config.toml
num_hidden_layers = 21
num_key_value_heads = 4
attn_scale = 0.177
warmup_steps = 200
dataset = "wikipedia_en"
Each number is 128 + 32 x the weight over its row's rms, rounded and kept within 0 to 255. Layers, rows and columns count from 0. Numbers have three digits each. The size before them is the row's rms in percent of the matrix's.

# o: layer 17 attention output (transposed), 128x128, rms 0.239, rows 18-38, columns 0-127
# v: layer 17 attention value, 128x128, rms 0.26, rows 19-38, columns 0-127
# q: layer 17 attention query, 128x128, rms 0.189, rows 32-63, columns 0-127
# k: layer 17 attention key, 128x128, rms 0.186, rows 32-63, columns 0-127
o18 093:096118124151179110145111083113100083102154082092155190108096069086130106127112159157176132095123136141112135147130105118056171118127157152125079184114107127183144095166124061122150101144135125128148113111131179106102185103121101092106117084057141121113134082099109039117097151090121142106122142130097110126109158139143139090074092095070177179154073116093058144149114154127107062133078
v19 104:113111140077067105121108109081116152120136105111109171130172135121106109121124106134092164120187111128147140120179122120106105121159106123177157162085076116145109095134116201115148109066139119137177066114109106125148096120062128139097170135172153135072159118167130131149083149104141108087168123102113102115163108111180114128206132149139129133109093119161058169064152067200026156151116
o19 102:123116155074093126085068094114112118112155148132167212115143099130154100154150061142098163142155129153118165078171162074118127137135130053182087123133075134120106104166109144103128106083136119107152072169111098131115075143133130124077109164197151145106130153112121125133091170112149132112168122100127106147126160130190137118214139169112119164123058136156141111117122061169039136168127
v20 101:139091138119076125145160159148106128135135143110128108097189089098148149089178139158112150107144131113150048143153105143115118093161161137169122091156137102148212119124111124151036128089119149059164137111068130128133157107111157130102084136112101056129166117157055143131122086151134117120090142148120070102069154153138180135131133124090085135063166059161124139128133152164199095070134
o20 100:130110117147073125137181152153115146174164120154146069154181104103159145136141168117095169124173120107154110097134112105084159137160121121166151100129099100200184094151127146163084099075133117095125155158089145144108179089120090114192066183083076079170117158109110134179108114156188116142141128113163047086125162143143136172149134123110050128100134141161125137136170170162191132102119
v21 105:093170134147119137126155111137143135189167082151140096180098084069177199132151098144093109150134150201148124128129125094117138116119149093098165138120064102080125131089077082093144148168132154118121167190122127073101112115087138163137108114161075131116115046123163141141132155158152168189113084097130137169170112117152075107093115126052118137107110135168152148081095056162127092152105
o21 103:094137164135136148136117121093171111166175096131156057093104130105173175137137180130081092156145146172149095153180122103129094073148117094116177151135090111076156136109095077136111121147131158164110197168110129110146089127093162170109137109149090183163105054067201158176120171156163123138090095098108143171140146170132094122077092085089149133132118199158149144090125097171135115121143
v22 096:126080153186134074068060160100104131124157124102109128149113108070125061134166139078121133158155103131101138143124142100177124092121094121059136105176164091159106109095090108073082122139107135112056136104136111140144159063101188114133119157176165129091155120178093129065110172168171133174129131114139158126125077124095123145082094162130113116195086117081143110144116085149140188152098
o22 097:131127140148141093043144179148080103120122124070120084171088128072159034113130109096134131089164126097127131134119142131148167105093089094059144092153124082153123152144120079049107081135100171090114168119172115083155168096089148166115108165152143159124151168185179144035109157163139117122155100124141162173128148165086145117125098148175165131144118133103168146133116104150140146148096
v23 103:087123125122104087146133087173113139142146106184061171131123144137155125091121153168146138114131130200091103098046132154149134151141091137114110128065107164090158123054168118079109196125074095093142162116107089133122147062111135142084084143133176142116105121106120117118100165100145176172134105130132120101149138164175125171170125135207131147166151047115098080109192165158128145140092
o23 095:106106101105114118092152096126125138153153110162050142134107153169137164093124122186118174158150097144114136098018094163167127110161129121167134147057109139103114118074129111074180130120048137093098190125144076148146147097085145134136117116082168153133114156101120099085150154108135162156138118130128131141170138151180104163148090141163118161128122062148113064073173185143110131160067
v24 102:176152139114172116120136127144139113193090106154116132125139059086096133180122121116122112081135115065177142064129078170112135107161131114166116133122096050122174143116095100122123171083115106141184200146181086180143113148129084135102134133139147197124105079113096134080139078174114069160105087108137071108221138112109135117103111165155165095132127150079125104141123109127128132167174
o24 103:169156144117157171163191075153137116167131170163055184184145107102105140186158203156125098116147125156150129110104074169076156175148166094146079096164120082132134192106113083130137128089148127115178162160198069149150120162146107084075122140116124161105154089162086136113116108122132070172110130107138138126173078115110135117107133146166144146103127184078125081111124106144123154138164
v25 107:120098171158137122140177104094127167147116142135177177108081206098058082137095127110093127130086167147138083131144130154147112138135100095172192152122160145134156145165142129070074131143162122162159124109095184170156102063125183145099119152106115075134221165097158171132103139104119148097130133214107114185124093098152105090128092135175135118116185122132108120134155094156098124149175
o25 106:098102182135132125109174099162139159213119107142158202120150166089132148124159143089133172120046177130128161162109092157107139109103146140159138093114154139144129166183162155059157156116162203125102138184092201161149118078136177143100170170126121095093141173084131082112095126133129127113124149159106129170146109129148092130135120138139102165146080121130155122161148129124073127179220
v26 102:068105138107155074144138159078132193101122132104136068166146098096130150138141168095154173133131192185117131158099186189185190091113146111115060116127128143158114132149182173115118140109111136081145152155062136173133122116136127145098183122179132115133127123141130114101156058131118120131175044098156161147169122109110110133169134109182134073074102160164166134106103175130146110117174
o26 094:123085123060142084120157124097141134083134129046133086181116117091151168155107184143120159099090153175158093106103182201164132108126114169161135137157129170115113123153189143127084092107105075128143155136097107165133128110093142087120198106121085131141163140158185087114146053137126140156145089054096141142147084123111154109162132112149129070095115174165139123115070185138076141112128
v27 098:146164160133131152112141157168131138089157112169117147141146104111129134155143149077133098202185153101136105108145077111156142148111094151158168187095122088094127144150164162126121137108051118094126107109150070132137114155131137139126146104105128110121142095144135144111160151089105161068118167123139129214124085162089067136141132151123119095126150128140224186146060180111213158143036
o27 100:139122152135122119114138133170070174107156101175132182189133070122158111148097212091134097163137108118166130123176075130134125127067121165155133178150106108087175173166153209143115087103079147136099123120130118106119196124120146139059110132149124138151095137142129132140173177067078130110052138113150163133084064153132103146120136099157103086144079102131139131125097127100173136117054
v28 104:176188065133165136086165180104053075139094130103116144126157129155134142148107156083128147130127116086086170126105126137108167124119121185151116141191097145105120101119140077165155165166103134127115095222156182150112149105122124142117178116145128147121115157114183118136112077129095170103169084187170154117086106100150147136110124142133076152124104132097058172105101103226153163152136
o28 095:206179071127188117143119180121058067149109145110111142102150082141102165156116094133151114177136106107140135175131126129108145095155191177161079175176086127140141094070143155120136151130109114118115093183129160136112112135123117151124191164140118113122171122142146068135109135121129191121136110196171202120113115135121099133140087158126103164088157125148139134089088066221141138158159
v29 097:051150139111150112196120092158101134106088123168124110147169139112082094177185103176099113084145103089148131125189134062129162133154125121124141114137133043143144103150198115156088105116152109137126150127124130098162056077083126125125093123120141087123132205093128164173138114139102206133078125181150138134078060060129123137153098130109087148130103085125122173113152128108103103117101
o29 095:063146113123166065158140077154136067099086157125111104172136151129093113150169137165096119094155120106097118122166178094093152059131124079107134099111118072127155178121167123148108111119184149119149090148143149131157090068100103115120080149124068089134146185108115164147116189099087161137132093163108111179082024163141124146145087131110077119127106092170126134141173144076129118114092
v30 100:150091170098135140114167145178092150163165161140127152115137109139139140084105146087156139120117128116083088090157142148088134127133159130129118097087196077107091118192100191131025126142159159112109138085114143124151126120157109174151148092144126168195135091120132164092148102120168128181135074137143215113120101108158137205174185117151120141164147107110145085096164104071140079168097
o30 091:109117119119108176114196097142099124103140130124120158152129114119168139079131152114142137191132134146073053112109124148127129133118124072136123092085153115111098109177085136120065118156129150147147099085148102120122110158161163086157152092130151124151208129148082113123179065182146157106133101183110170065108076160131138192092093063129135182097111126201145105153157086070121130128061
v31 111:103084189180119065116047111133111148100083118146116211170076133104117141145177104134152137049164090099128126100151104122084142132095134114102191099130137132094187094194180069120110068088115180151118123124113163140146153094112175180074148111083130118176179138101127144127076128178108102103148182115156125140135154131113156137130129128149096143141132083135167133137141153171100156097137
o31 107:097032139198180090105087151095128116101078116164121183130120146123097145152152078170143135145147113130070105109130163144116158203142158127109179114094105092100190117121165081142111137093121172156132097121103162166116191079177188109140164074100126132143137120152124170121105131153110123150143207080155151125120113118148158114136085151143043167134079117143166135167121113132130091149154
q32 069:178105136164119128057093149089155188085153113155117126177148111118163154175138155112128192113132084143137107105178076191181139161142145089136096062148107127091063132125095118122104097148181144132083171106200130118157048114150166114149131151128153145168188114158121174111106092192147111057127098103110121183105169132191120127127146148145122106122133108092122139136103109123121183105151
k32 089:237097117156107142158132128137143087105140196122187124154145176115105121162126169096077103122164169126144135110095151152143172162201110118085108120124148100134116129080153108167134146121157143078184183100127128140135139145119157156103080080115078111074109145082110185126109123107125119175143129168155140148078088192131127141126107176082189131166101088085173118096146111157145194115165
q33 075:104105114103139137122120153116093144147101127014090129120109088158168103097102092137144117140090163145148118108141144084123131128127103140192126099103151107042115073099172109155092157177083105111116093133075114150070196115080064175108105124115143184154062208135172141091139101170162121116151080159144128088138133095107122134130165113121153160088116128148155121168110093072140109090119
k33 089:126138129112116150130186094155087176163100116089097141069168090120144125094120129116139109137104161134055169149097167073153146078118125085187101100123104114118108101126163121119124176133108172124081094078163121115088093132142138144148182176162164171149112111093115141174102131183177095118165172173127165097163086106082154138102127072157188127111074120150140153107160045096158137113190
q34 070:095136160155134140156090187108169033104075132112193128133143154135150069088091167064159115103075180144129190135105074065105100144112166145136112157070117110125165108170159130159148114157103139127126078161146123130133136142124221147100096105099122138163108201123113112090139097122155140127140097160149115142118111094097117131094125154110138130157158085177136203192115132100100090125112
k34 081:109134186142181161211084107129142111128107131112148114125149118104071170135119150096094088014120106132101097089147098098070117123111157085164098146110144150049150059181143089151117168150107118086106162184171089120082159132148113130151133110131144111154122146126120156141112161158092100135129133097207143158117186106112105110120138173139070122148068144167107149113151144084143078134106
q35 077:118117094120174082096113074123133142171116067140142124114101101112128118100058150117128149118136182147068101147122108148121138156172119115100130138120145126111164176148188102118178100122120068113161151099118162056114084176172117099131097120160104146098196082119190134140133065097101134174164163047146126076114116114079149127150158025168079086136143110113117153117154116147157136109153
k35 083:138104076061116122141116110161065177175080132153169137110091120100095148062122129112156134179145129148150080124102156131043092123161155080172122115159137194175119095170155146116095107116137166167155157070150146089121152141176157098097130175140075053099158103170119141139155119087133141044143150131103138123151113146111156187127095125137126179195150112092117119130148142112142133160169
q36 088:173125194138095163111146088120157106109073182130132116105127098139125152095138100111138089190109086165195165095159172091129072131145157141131139079139138115099152086116131146111104112100124188075127115171098147102082098051110090108147140157151109133130177164022123122131137132141143117091145063118103121132115145108123187077120111189093100110134090118129073122165124157051122132095166
k36 091:134138129175075107147091099132130125067146137114176169178190075105084129129139135155115118130110149132135143142138145118205125125192201146097128088128103110148175151148095089126126148150195167109138106123099163169243118090140101115108130092109125187127111111064119146139055131152172092182178083131124096135100155132160164113128173129129078102165132101128144082131158123148093152119084
q37 080:124087079138136125177090120118099168206122117153110170123115143110092169168131054144090148086127160116091091159126159143158116121120097097113122155143105179123020160096096133181150107080150108090142156088152166134141168133134162148142191113138176137157119144175119131092116192134097124091058111132122116141104105152171113156131165091162188095112177110129161105064115097132121079082104
k37 098:075106146022144166118165109138120133183111132109124096055076135146148114165067136155135164148144166191126116170162125172091128156090134079123115187169132150175055113117159107167136110163150109132108084075153116106077125167163184153128118141154129110117084092140106092101129155068128159121112174165130131093170126140149151159128119090117204093173140154171123172122110131151124120135172
q38 095:121121112192118104243119128119138116173099102137084192155090124089175142059100087094122110086166098117148083164108098139136112105101140116091103182138140137083114093122121109160128101058147175092134135127130127120104092161157120133141199124060152140116154172173147109133159092139125136104123152153150167096146116163113129164117121100162115117100172149188173080114104055097140064165128
k38 096:166089119126113118170173104190098113175089113113133167141059081161168081089123102110121156141123110112147136171093070105116173138133112099155186145164141133176093103096146137111148154125096144144123073101160067077087109225103163095129161134077110127138169121133085124124141125119151129124147140144167141071176176108061076114116131121125200140102118172105118144186138095128166064135141
q39 090:112135148107092191134119147159130070175126192096177104118163132127101083109142126130134148175126087165142168127114180071157112130093137106128105086103136082160137045146156160117120150138119099113081130111106098131100120108092139151116119110159073133116107150124085200162132132155127047118176113095216203152142119095050161158145132135150118162154074130124060138152114165108137151146174
k39 088:146148152120161102100122177088087117107106133162170097145158161109117166105120131113117173110158128198052173102116077100138092144080145126119051082072072098103179046234148153154126111160108113084133145106186084111079104106162143127157123133133147159172110185104128137142084125152136178196113115108111107156103184133115124152122147133115106134128138150085134126176122140139150104110157
q40 078:124157091193061128148113141181118177143185117087096121095197185105134095049111121094097184130171116114114201088108169077140146109141147177144096081108137086150139082169110168161138161156134193132143148168178124119068133171119099154111124110171123138198113117149084112117131126110150104148116127091132171106171151094184146144135128173153168071142110137137141119110150161116153148099126
k40 107:156162138178120128138115138147145149091168120113178147161216137087076115171169081149113145145110212154089136071085064110105139136217140162160160085158133091127156103145112096121122110108136143122137101108189111092138090138097097103123072136082111138165074088099049138129127092128110178111125094149148142130117167094176128069169125136140147123165107079116155149120111121068140177129117
q41 098:087112162147085133145121140108156094176083120133124132115123100123123162149091089141179083111125112147123104121116125156065112179141145102097104166123144146169121103082176107131119151156093134172095086136053127074121132115066078166121144128099116094098183138149141184104185100129108185119162074109188170121159160172101132097103109110070078214127143151164109107192158180144096175130110
k41 101:131194176149173124086140106162143107176120097124104077076156108154072085152135132067164104126090098150121133103160098128094120130128116080142091085110176129083143083170138161107152129151118174134093101178177148092151124131054089160150148105145144137162144150100135147100099143108078100160077091124111098151112145142142073166039161047137119183084116121139104077177141110154116089140133
q42 093:121106160143150134127136121095140097142081134151113104064133171119120173105126175171089140122090122121097138140132205125127153144137047100135148150157115155106063098213151146126090118084083163146142148099116192149108161127122109119151162150100139142127124103110138112177161154169093044225130144128117123096175168108178166173128069140109099098088161093108077145124147063153139147094112
k42 100:136083094102085178143091109196092157160126123106125167128145116148150130141147089150106111155149111124136144094077115130103216160185079180187132109138101100153095133109161162134107147142158144156107172071082149066127201130143096161123110109106118130130155093179133128119155133081143124094149113115131133103154146081025180105116081084100129057131127167091137157148130137134121116138211
q43 098:136105041145087124147123159136160148096112136107209132106152156145121156139076111136204182162137148144083099148140170153102082181114125127125087096061093150136108106102107138144082170126137146133114131116124106115088084163097197111150205121144099132104099083153131108118122127164142118013145093119094108127094176105084133174098079134149127157156058118120151137131160175121125151137103
k43 103:142153050119149083157138105131165138189193128123176123134155127138107097121133173190146168124149185079116122117094193111136121109188130172177161121086096175136122126183165109126111142133178101103192136142161170097136158118091126111093114102152157113106080052078113092162129086107133169125117201112066076165117165108120190132133102167176152093145113112111100124113114112129132166149124
q44 102:163168137115114096130101118158084145151145123103109112137094112095129215122112134131097167159132124100141108146141123154124081162136044099134159160118172164138108115078140158110162099156164098115099138120127116140118114190100106165207183114163089105112112117191113124085213139084080205165138121108141149150078135170084120205159169100135141138091151166147094086106111167179094098123142
k44 106:124130145138140065128101115099165160106177161128120091118124134159069090083142173135148217145078092108095145140133163129142096133091113096116077138099123152072137147185125111157144143157145128129134157086186172156118118141165181128065148133153131095140106027113060083088116100072163125144116116118115124156086128138154088186143158133146091076135141124177050113127134180143147142081121
q45 081:128154111192126188111074071111149102102094130167107127123155123129104137117164147118136108112113084155116145157109082130193104136155103081137098138102109137073163079155108186083127168190092187075103143152124104129092145141065150134089218132151126142151162136130135159125179100168115146201111147128126103147103143100098079146161094165074117120124127126106139149227138129149106068101165
k45 077:089143182142160109157110088156126150117067176140115160101146117143158159055092148075161131124142093122073160134119124121157100102111104081184131164118162127091108197177082156086115133101102147144150140095149136152148117154148127143002137162119151148139150166150149090080122113175148182145144116080104135154132115142127024148142103120109131124134087175141113133092091095149117154191099
q46 094:177090132123187141133170150162082077116049120111176110098142108116147138100170168123153189161095136120180096147141116114124124133117099149130187090144153063155122114096113060144120078126131093116112145109183178168137108163194118159126071129126126163131142121182155160166115081149166080108081092198109093085040141130114140151134128153171112108097172152091090138166113135125112115106139
k46 093:163021118114123094089158077065054146058074112103097147087167153125183138142097130214112126111095141137153088131120146136125148105088131090143106134147109140171121102070142090115109135116128065108079149101136208162118145131142137112110143165130115095147129123188129144161094187184100093132100113153107120140111108118116174070154124116112124176128057139118150118152122110139150170157164
q47 118:107089149139126120163132171094189121112129104119126121119138148125121111159121110193150074118110160166081133113107094189095086185125230118079146124143141146143161111118163140172141147154093158137161131180132101064131081113171129130079162111116099107147098126160090166114154153086138065126146170091128155123145101097205149108138157067113140205139033118104162111120106091124139100086146
k47 107:157149127139112191151080156125144165116158103108107120123168173218049129169155141161210143155112141100117098113120082145070067139184117138138145102173144128111094173108130127106161115159081115138125103130063119030180144141082117166116119085139105078113122112097128103149136129057121113111104131085107155169096146138203110125107128132127122167132034135139122111094146132115120130125139
q48 084:156117151139110161156076107141199092156158172128112100095142131181076084128188064191142163133122159104126084079144135136074090120130107157126153117085184115149097097117079159135069156157163126116138116132082089166115117126109071094101155148117131098090054140127149165119163131114155071068162120184133170133172173108133160169116145115064162152126077115121129141113158088135119097186136
k48 093:051180119132133109045151103101139087130117122125127092161066169161130161139162169071122122155114157138150134149185104122125116168123093121074095101147148136209135133164125091126098061109168120112123060164151121135187105125167115134097122156102094135124160111172167118182098092109102112170113154154129109199149163136058089161180168132098176095125160100078133088160106113108147129114127
q49 076:153143148092114093141158135126109137105067113132135121074136165106193145132075136116196104104132108133149097159096100139116153078145216096117152134151169094116118168113160112140153136140072167122092130169069133117131110116089114095126116106162073097161218101109146138138118185172104095150146101093140153122109069144123127084080123090148114128123066122093188122150095162182218175150137
k49 078:156094089102144146178136139140126125133139162161087168034124062093172083149117130052139145131112143145136154178047153046107136072097144144184173135125117098126079144128102133174177129139093162171084077142160149125160083099088141103106165105138169117099117103079088128096135134117092104070163106147074138094111164151162162125079137083146134120121105155142130152117106138116165111169124
q50 080:150128112149149131131149137114104189088148151159102144145148176093160115067141119136141067145075152059140130158102050110182139179112105119140096182141095129129115159087060150115130155159133131108171185138131137119137122137115158067179175139108134125083151181126105157140152083097132118038164118187101129097114104163124133131123118107137192128077113115083119111116110165034118132064117
k50 084:154121111148130106170091181106100121080147174130153100115154137115130123118131118101131140173117065085198108115122075167138114129169095131124190091092107119106161131070127107089050161115105092110140120100081143161128075162124117111121119116124135060112103153062096127176068100113092083134137141121201123116091066127127076105129130147152122132088152080127123066184142158172096186156071
q51 085:117105192104102093062078113082082106058101190091090091088100169174150166159126146104194102125162141121118117161167126176168151143138191124131111123121128124142118137095093130057110135130130121153120128135159123135166105108158151099136100120154088083141141172123110110139062151123149124174144068151143113164145122108151087137147157212112071064128081073098106127140066154082104119128156
k51 087:184143152164123130066148122120107142148094165135191159099105182194067173107130159123125114138140099079167088141121087188092095151195145122098140131108098092173173128104068101166072163140148069127196124160139150145178063156155133092150114117099099089091106134110131146145120196148141124154152178126069135139117141149135106152172129144061102137106154083067134135142120155109144145153111
q52 076:087162138095195114133127127088092172128141144180138210087086142111111141127170080129135093142103140035088106126140083185150164160072065096170097156152128127120088170087165137134138152095138133161131130133090127091173134115118141158135112117068109204058133156111149129094129177141071172127145114157123123115175140162077107127114134160139112114083171127125147067120082095119159087111112
k52 082:119129091089113142064147093157099116116110166115133094117107125145088051148067129102159168161136092161068145121036138120111138156167159154158116146137113159081163099108117191136135125102083096145058092174118104099146144174132122110188116161139106214182106206103119109112129072178127114122144135078148132133131090118138154166169105155133134157164163119105149110180153110171103144145162
q53 087:133128106131090123167111091127146132158168118099134144110080128164069066116115121102148113098076097146120097100131088108109126049143137171089135114135199124146127164142180118083158151170172171079126146183148187091158152108079040114079102152092128130109144092170142153142113064170152106150162086122188141163085118154133160164079132083159115138152087157107112104105156198150148147131124
k53 086:099152128184130118186085082160102120169173117152119130146108094106092160151180077146123110052100199118094082188092134104106101149116170106161094106161136164162152111168057143116147105073190154144130111146128127097092181120115118152120155117079108078120191127101071140164096116118117111078153140121163135109123165155126158105093156121099129137158055103176139169094108127146193168120130
q54 087:103117123124138130140131172095144131051143188100130123081103150096157124127091119079093088125112106171155130099130087134166115125167159096135184154124188133139167174047110193082100120172118135145149148161131107083180063148158154071134096124173099112138184098110133114114088083120092109114159163114112117108114053155163141161121164098144126085142132101137183190132125158064170103083112
k54 095:164136100114143093106171204118141111123129162128050149142089162111122131149168128151111109124107109092119051104119212114139092146147144106082127162141100115169144181138143100128084129132084052118124153069147080156065032187158121058135088116148120088151153114105106131137115112095131135134180149113137088124117103162179123161141139104092130129109134124047180088105137135116163124158102
q55 089:169128111124179158090163094105119137156181132158157144151126106129175132150171155161121127142060093135099114131136128143138165119106144127087102100089067138036164084101099151153119161107113092101103138169065170105116179143140143142110110062100110164144150103107138130166098159115117027116137137136093095162170049175136183076143143138125129132120147112126140059109068111068157141127165
k55 087:112128116076106160105171122105133092121105120109141125129104142106195124123116108115175113166109105145094148170074121101124131139157125111136110142091119169065080131111125145142133135115062193168155130151033122125107161044192133122120157135124082178157160131203135150117160159166127116053192067087134143155134085169073174140168085110141137141121152149087113126126084152139081135082149
q56 092:136124092146129168113152142119112042064167127158111129117158152082124172128176158161129122174109100146171132105172131155158117124115152105101167089101167143152177114095070141131141160147109153156089135166070121131120055089197113138111131096133087109137138197103155149191164155071156106124209149140107130054122120094108148087140160138095109064130087125097181133165141134083162127119157
k56 089:184118096136124121045168152044107063060071191151156141107122156113105126099126159143145156176146092152084110106159152119139144110141139150098157132158122109112178085160173135150130204187107114111111167137157122166127107107137121061102086159143088154149070142070166150131082148124126145191124121119109145113097129109140108123156127181128156096136143143080218122163170108127098124114113
q57 093:103140117159129138147147114063113127130110144151134159089162109124115206173123108150119125130139085177119098183091173084059127147132117097106164186121124147105132141087184108159089103068065087155105131105073101103143065149152121154131099158125113090130118087100195159172078090181158128109141147106053155162183135145082137109143157162110182128108167082121144113169120095130148168125180
k57 088:084142118096119104145117125145134154142116071114080167119122166125170149151083104034123136120153127103088126198119215144109147170156147094112109127125119118064128158128128193158206152132105122190148115116087104144157060192118146137105144113131075104151194127115137141082108163152103136168139117101126128155161067113098170182100165127117202099164160132090148117086122113169141108104131
q58 081:150129113133139088147071081144162146172125117095140108131118102148067158125149083141118102129107178140120122154108185099165095122057082151123084124177156162088088158190089121177158129141101173117139167113206202162075145098092146156106117134089151136121180114183137131135216126103150075102102106136144087121060120107142113151127141120125089161166186118094101147115131130110143132096062
k58 089:146070127140099136135070098151142127164132103147183103087116104105161142149096142166126096171079140167132060135123143141112146140077085162146164158139112103131129130052133165145075144120090144160101160117114202123121100129126078160189151148125124150104109082176140170161168160108084104130193143081184167092155152128118155142128092052116114104098105190060119137142089114124160129051132
q59 101:096097127136107123103081143108108150182069093094129139104142120122143152146097097155133141143112147123120113192118079142156152089174120149109137142173062150158168177092096143111130172122155087167109139044070125117158120138091111047128138108045094129104149058132125184114115057135140121112168077107124097164121068175085079135146138096146137147128198140107098151159123177129107168150130
k59 104:103131150101131121148136192118109111137075040147133141051091135075158164138074168085178152151094171067152149158085098154099130165095099114096212109108117163099173118145111112120090136060134100171102146084079119147127076165145171148130122154058147135132155167110090124144155127107134068108127125109087088141136134183094114157173090128112125176116129124156110125116115187143147148154162
q60 093:133221118141112129083131180106132174098151172167087115122090130111136170117145173126085101103123065089078067152123180158185121166064188132120154132130144125122140092082208122136097176118146133105113175173079106123090089119192132126164135082100130083136090149117131149164150087140124092120129115135121109161175139183156121106090088111124111179085079110086139118086120103162104137150153
k60 087:156186144166090035102142138173126155108127189091108117088120124114122132078123110077132152112084086071086132150123194141142164088098109142144126147153129106105152154142112158098139148153163174112134114112156100165082138112159177184040163096061143116135170105146118099123141121120132118119100074121128075151169088119085082105142136122136115105077137153147131125083104134098069100110033
q61 095:168095111121144135101114107163114116114119123091164178124161112135107162111170135105176162172132109123131113123154142073108127105195069117141119109126143128121141145098111191101130104191133098124113152146096149133152164129098140162245120129123118166155180129118117134137125140129147186114095090107107136179129104145115134117131176218064098076102216160160054094162167191128085113128159
k61 098:142089145067088085085134087140141175073129127077118157100140112149103066144137136105146127151126101103155156087146154148142179132165124142170120096131155118093136103101152138106140135181164175125069122164167171101104131051108112151198139126144127144149059091148101140126132173152172105122177093089137122129092068095159136155138150152115149144134235127155041092067152149132133123161137
q62 125:088142162133104123170167146117211078097133133168092083102109155152145071165137134158087096115116149134142159139125068184150125163077170137103154102129096145138161078113136087162121180105146125100127124174148073084106064137166135103096171119143125110131086125168099202135131117123141112115149170141162130106134127062140161150131109078182143178095066092107121146139041114170148090117175
k62 107:143120152101047103089172152129165060105144109120153106058097106180154080155140149141085126144115135114164160108126144179156120053127101168171174122178138162101121162176118161129101206155148121101104120094148102101136166127179119141147149119150138117106116113124125151099104180080156102116144108153191127132168129069095150128140087194158146175078207108108067173130100138108137118142151
q63 125:094128153099127147129128105117141093124151148134072104111104117154119096172152133134085108103075195171105170111131099181087131127062194105048156094132108139175148081143184104126129193132174143142133116152105107093106101117144154095067127076129145101174087145120100177150119125054174124152135139174140086113176169103124137091135140075131124130099049087097144117182094104168164125103158
k63 113:076105115088079125144154115163105124083109160122099086120089115138094153147090078082142126095147145151112172114186169164110106071136136104103153098119170104123222128150132139124130121174149121126129120128141149066126109093102141123109118035160173136119129201180148138067072095149100156168117078165130175119189151129082155115084102101151160097124060074167116143117149127173150104132118
v32 103:106127119154072138140109121119192089176065097152102091103128106135085184192085139120167148141157103097130134047092132132143111134131068098098229130099168133155141115136117139117127129140132098122163148149152102170094169142125099125145041106132149114152150138114091107067092132091121148152158113139148138151107087166080214111091109102172090141116103106131112161107100139182151164199116
o32 098:129162152131149121131125167105091133058194177100128147126125169121185093071139212123099130107121104145058085168154126118140073084153229124154066157155093149096134102112125116134104131148113122157078126126104129079123073111140138133203148161165125090115129141126115151192211106167105123109166117156087071118163141093148090120130124132106136112097165147163150106107118121090116092093105
v33 091:144112097097171142098112133161145140148105178147075096068138148112137108137112147087055124110106112142168139130069104063115159078120125148110119101101164179114076121129098102108178144053062152125115146136131075123117150145123219098143118132146068119092141137143126096089148098121156090194098136117117080187098149153160127124104134078150102142100133115141141137162105234101090073121117
o33 101:114095133176100100139129132094133078101162120130157154155077108157127146112138116143185123128078103097076108142155105191107125129115154146144136128181106061123205143145200136075097137166140130135076081142121147155127101091150051156031125097119158160134159130174151168179100113147087169062143132144106138082154117146080152090153133151110152163165152153093115148135124056107155158157159
v34 099:169103135157107122153106122164098111116171081182124062077108094117165117143127156102145168071136061181103133102165123127096074093114152153107083082119122133132053127126087241120128102154164155131162182090092117119141116127143122081144080109149153084136130149083188131134117089072163150156133098202124157144129164147075123173105117141107127145140162098099142088141172155105159131136102
o34 112:104132107104158104116140148123166156113132191076112238213153125141093133140088155185105109203169148070151119144088091138159133186162113105163153161120125117178191106138170065137117117085108134122035087144133135111091136092142131144142172113111110129121129119192087133102134154168125112188128129095129092125145088110172133111139140151124109129110101136180125180105076122147126120127175
v35 096:114130134117167084136103097124185166082159151093129158145141134134118112081089143110146138141140177114119122153074051106118190181089119122093057163156182096116085130111123093169088126169111136120159168171120173172111143142116134124123156221110072176143145064137122084129137123192084149120119178170192127145103095131149154154137166128109095104206114115185138133135111129149160153107158
o35 117:168131150119125186158140127106081118175144137109159000073136147116108145142176087135112117142114120158160137101161176128115125100165089162134128097109116153158177113144136125102153182146145141109059118130118098151164119127171154107077156033138151122107099129124103172144092144083182094115145118104082127128171138151120115136127092146110151160088054116061111142139134125115090102186118
v36 097:173153080173112130127136106184101129138125181175109109155127108101143128145219103175126100080079095096161143143155139167125117149112123081168152064107136143111144129159111160135101104110093145143086108138173106160097127136114114112105119119086111128158199129156174196142131217145183056118135142194127078114165119125104135121152166131173087159094160066135159123195109136084141122100162
o36 120:151137160122124133149139154093187112165102097099186165099125154155112127108052123071123142137162185164075141112119109122110103122125155154117114181144131136153116097145129139102166141105083107127176154150059122079129129153105135201063135148142132102091118156097125067096143081101093181150132090060126114144138179170125131089092127129073161169214081173107137155092182100135105077138106
v37 098:155129104083102135125092140102164126135150125112120132140101151137178123089144103067063109104132109145105124128158144140152131132091144155111156039084093129150109141136102173103146132080081112117098117091134124104088190212109111128144082122122114126150146179128181148102144094152157084079076114117134124078171124125076155040176136159152148093017131066139192134168150136114144131127122
o37 095:102110136134119107123185104133089106089092200147138139155132114084090125097134182206198137120099074119109144144146130109103143107152123043139097166200144161114130105122172161108103144125122137155158167147128136130167131092118143102075123083119138148152132125129059124091105166127071139194146125152116120209142158177135087198122143078082118185188149138117093103125140117131151117064117
v38 089:088099117162123139066070115148107152147113108121139157113086118163161081062103125121151102124129116125071137088145116098090126133092121128147134093101046117192070124041129145166080119101077143127157123137143040100107109096133180119142131094142142156111104121100122161115116161114111153088169087060100179079148102150166154142162176162168084107171115163123125101104090116093091143169088
o38 103:150117126100171121144162122144142127136145157150091054168162091128119110166153120090061130102144105139185124170127136134165168070180087144122115173125194162080161139174139130113170190145149088117047156134095175161142106120111071120101106151115103082142122108137126058164174102121123091134088138179154076166129140147045110092088102097095159131111137148127129157121173153137172118086169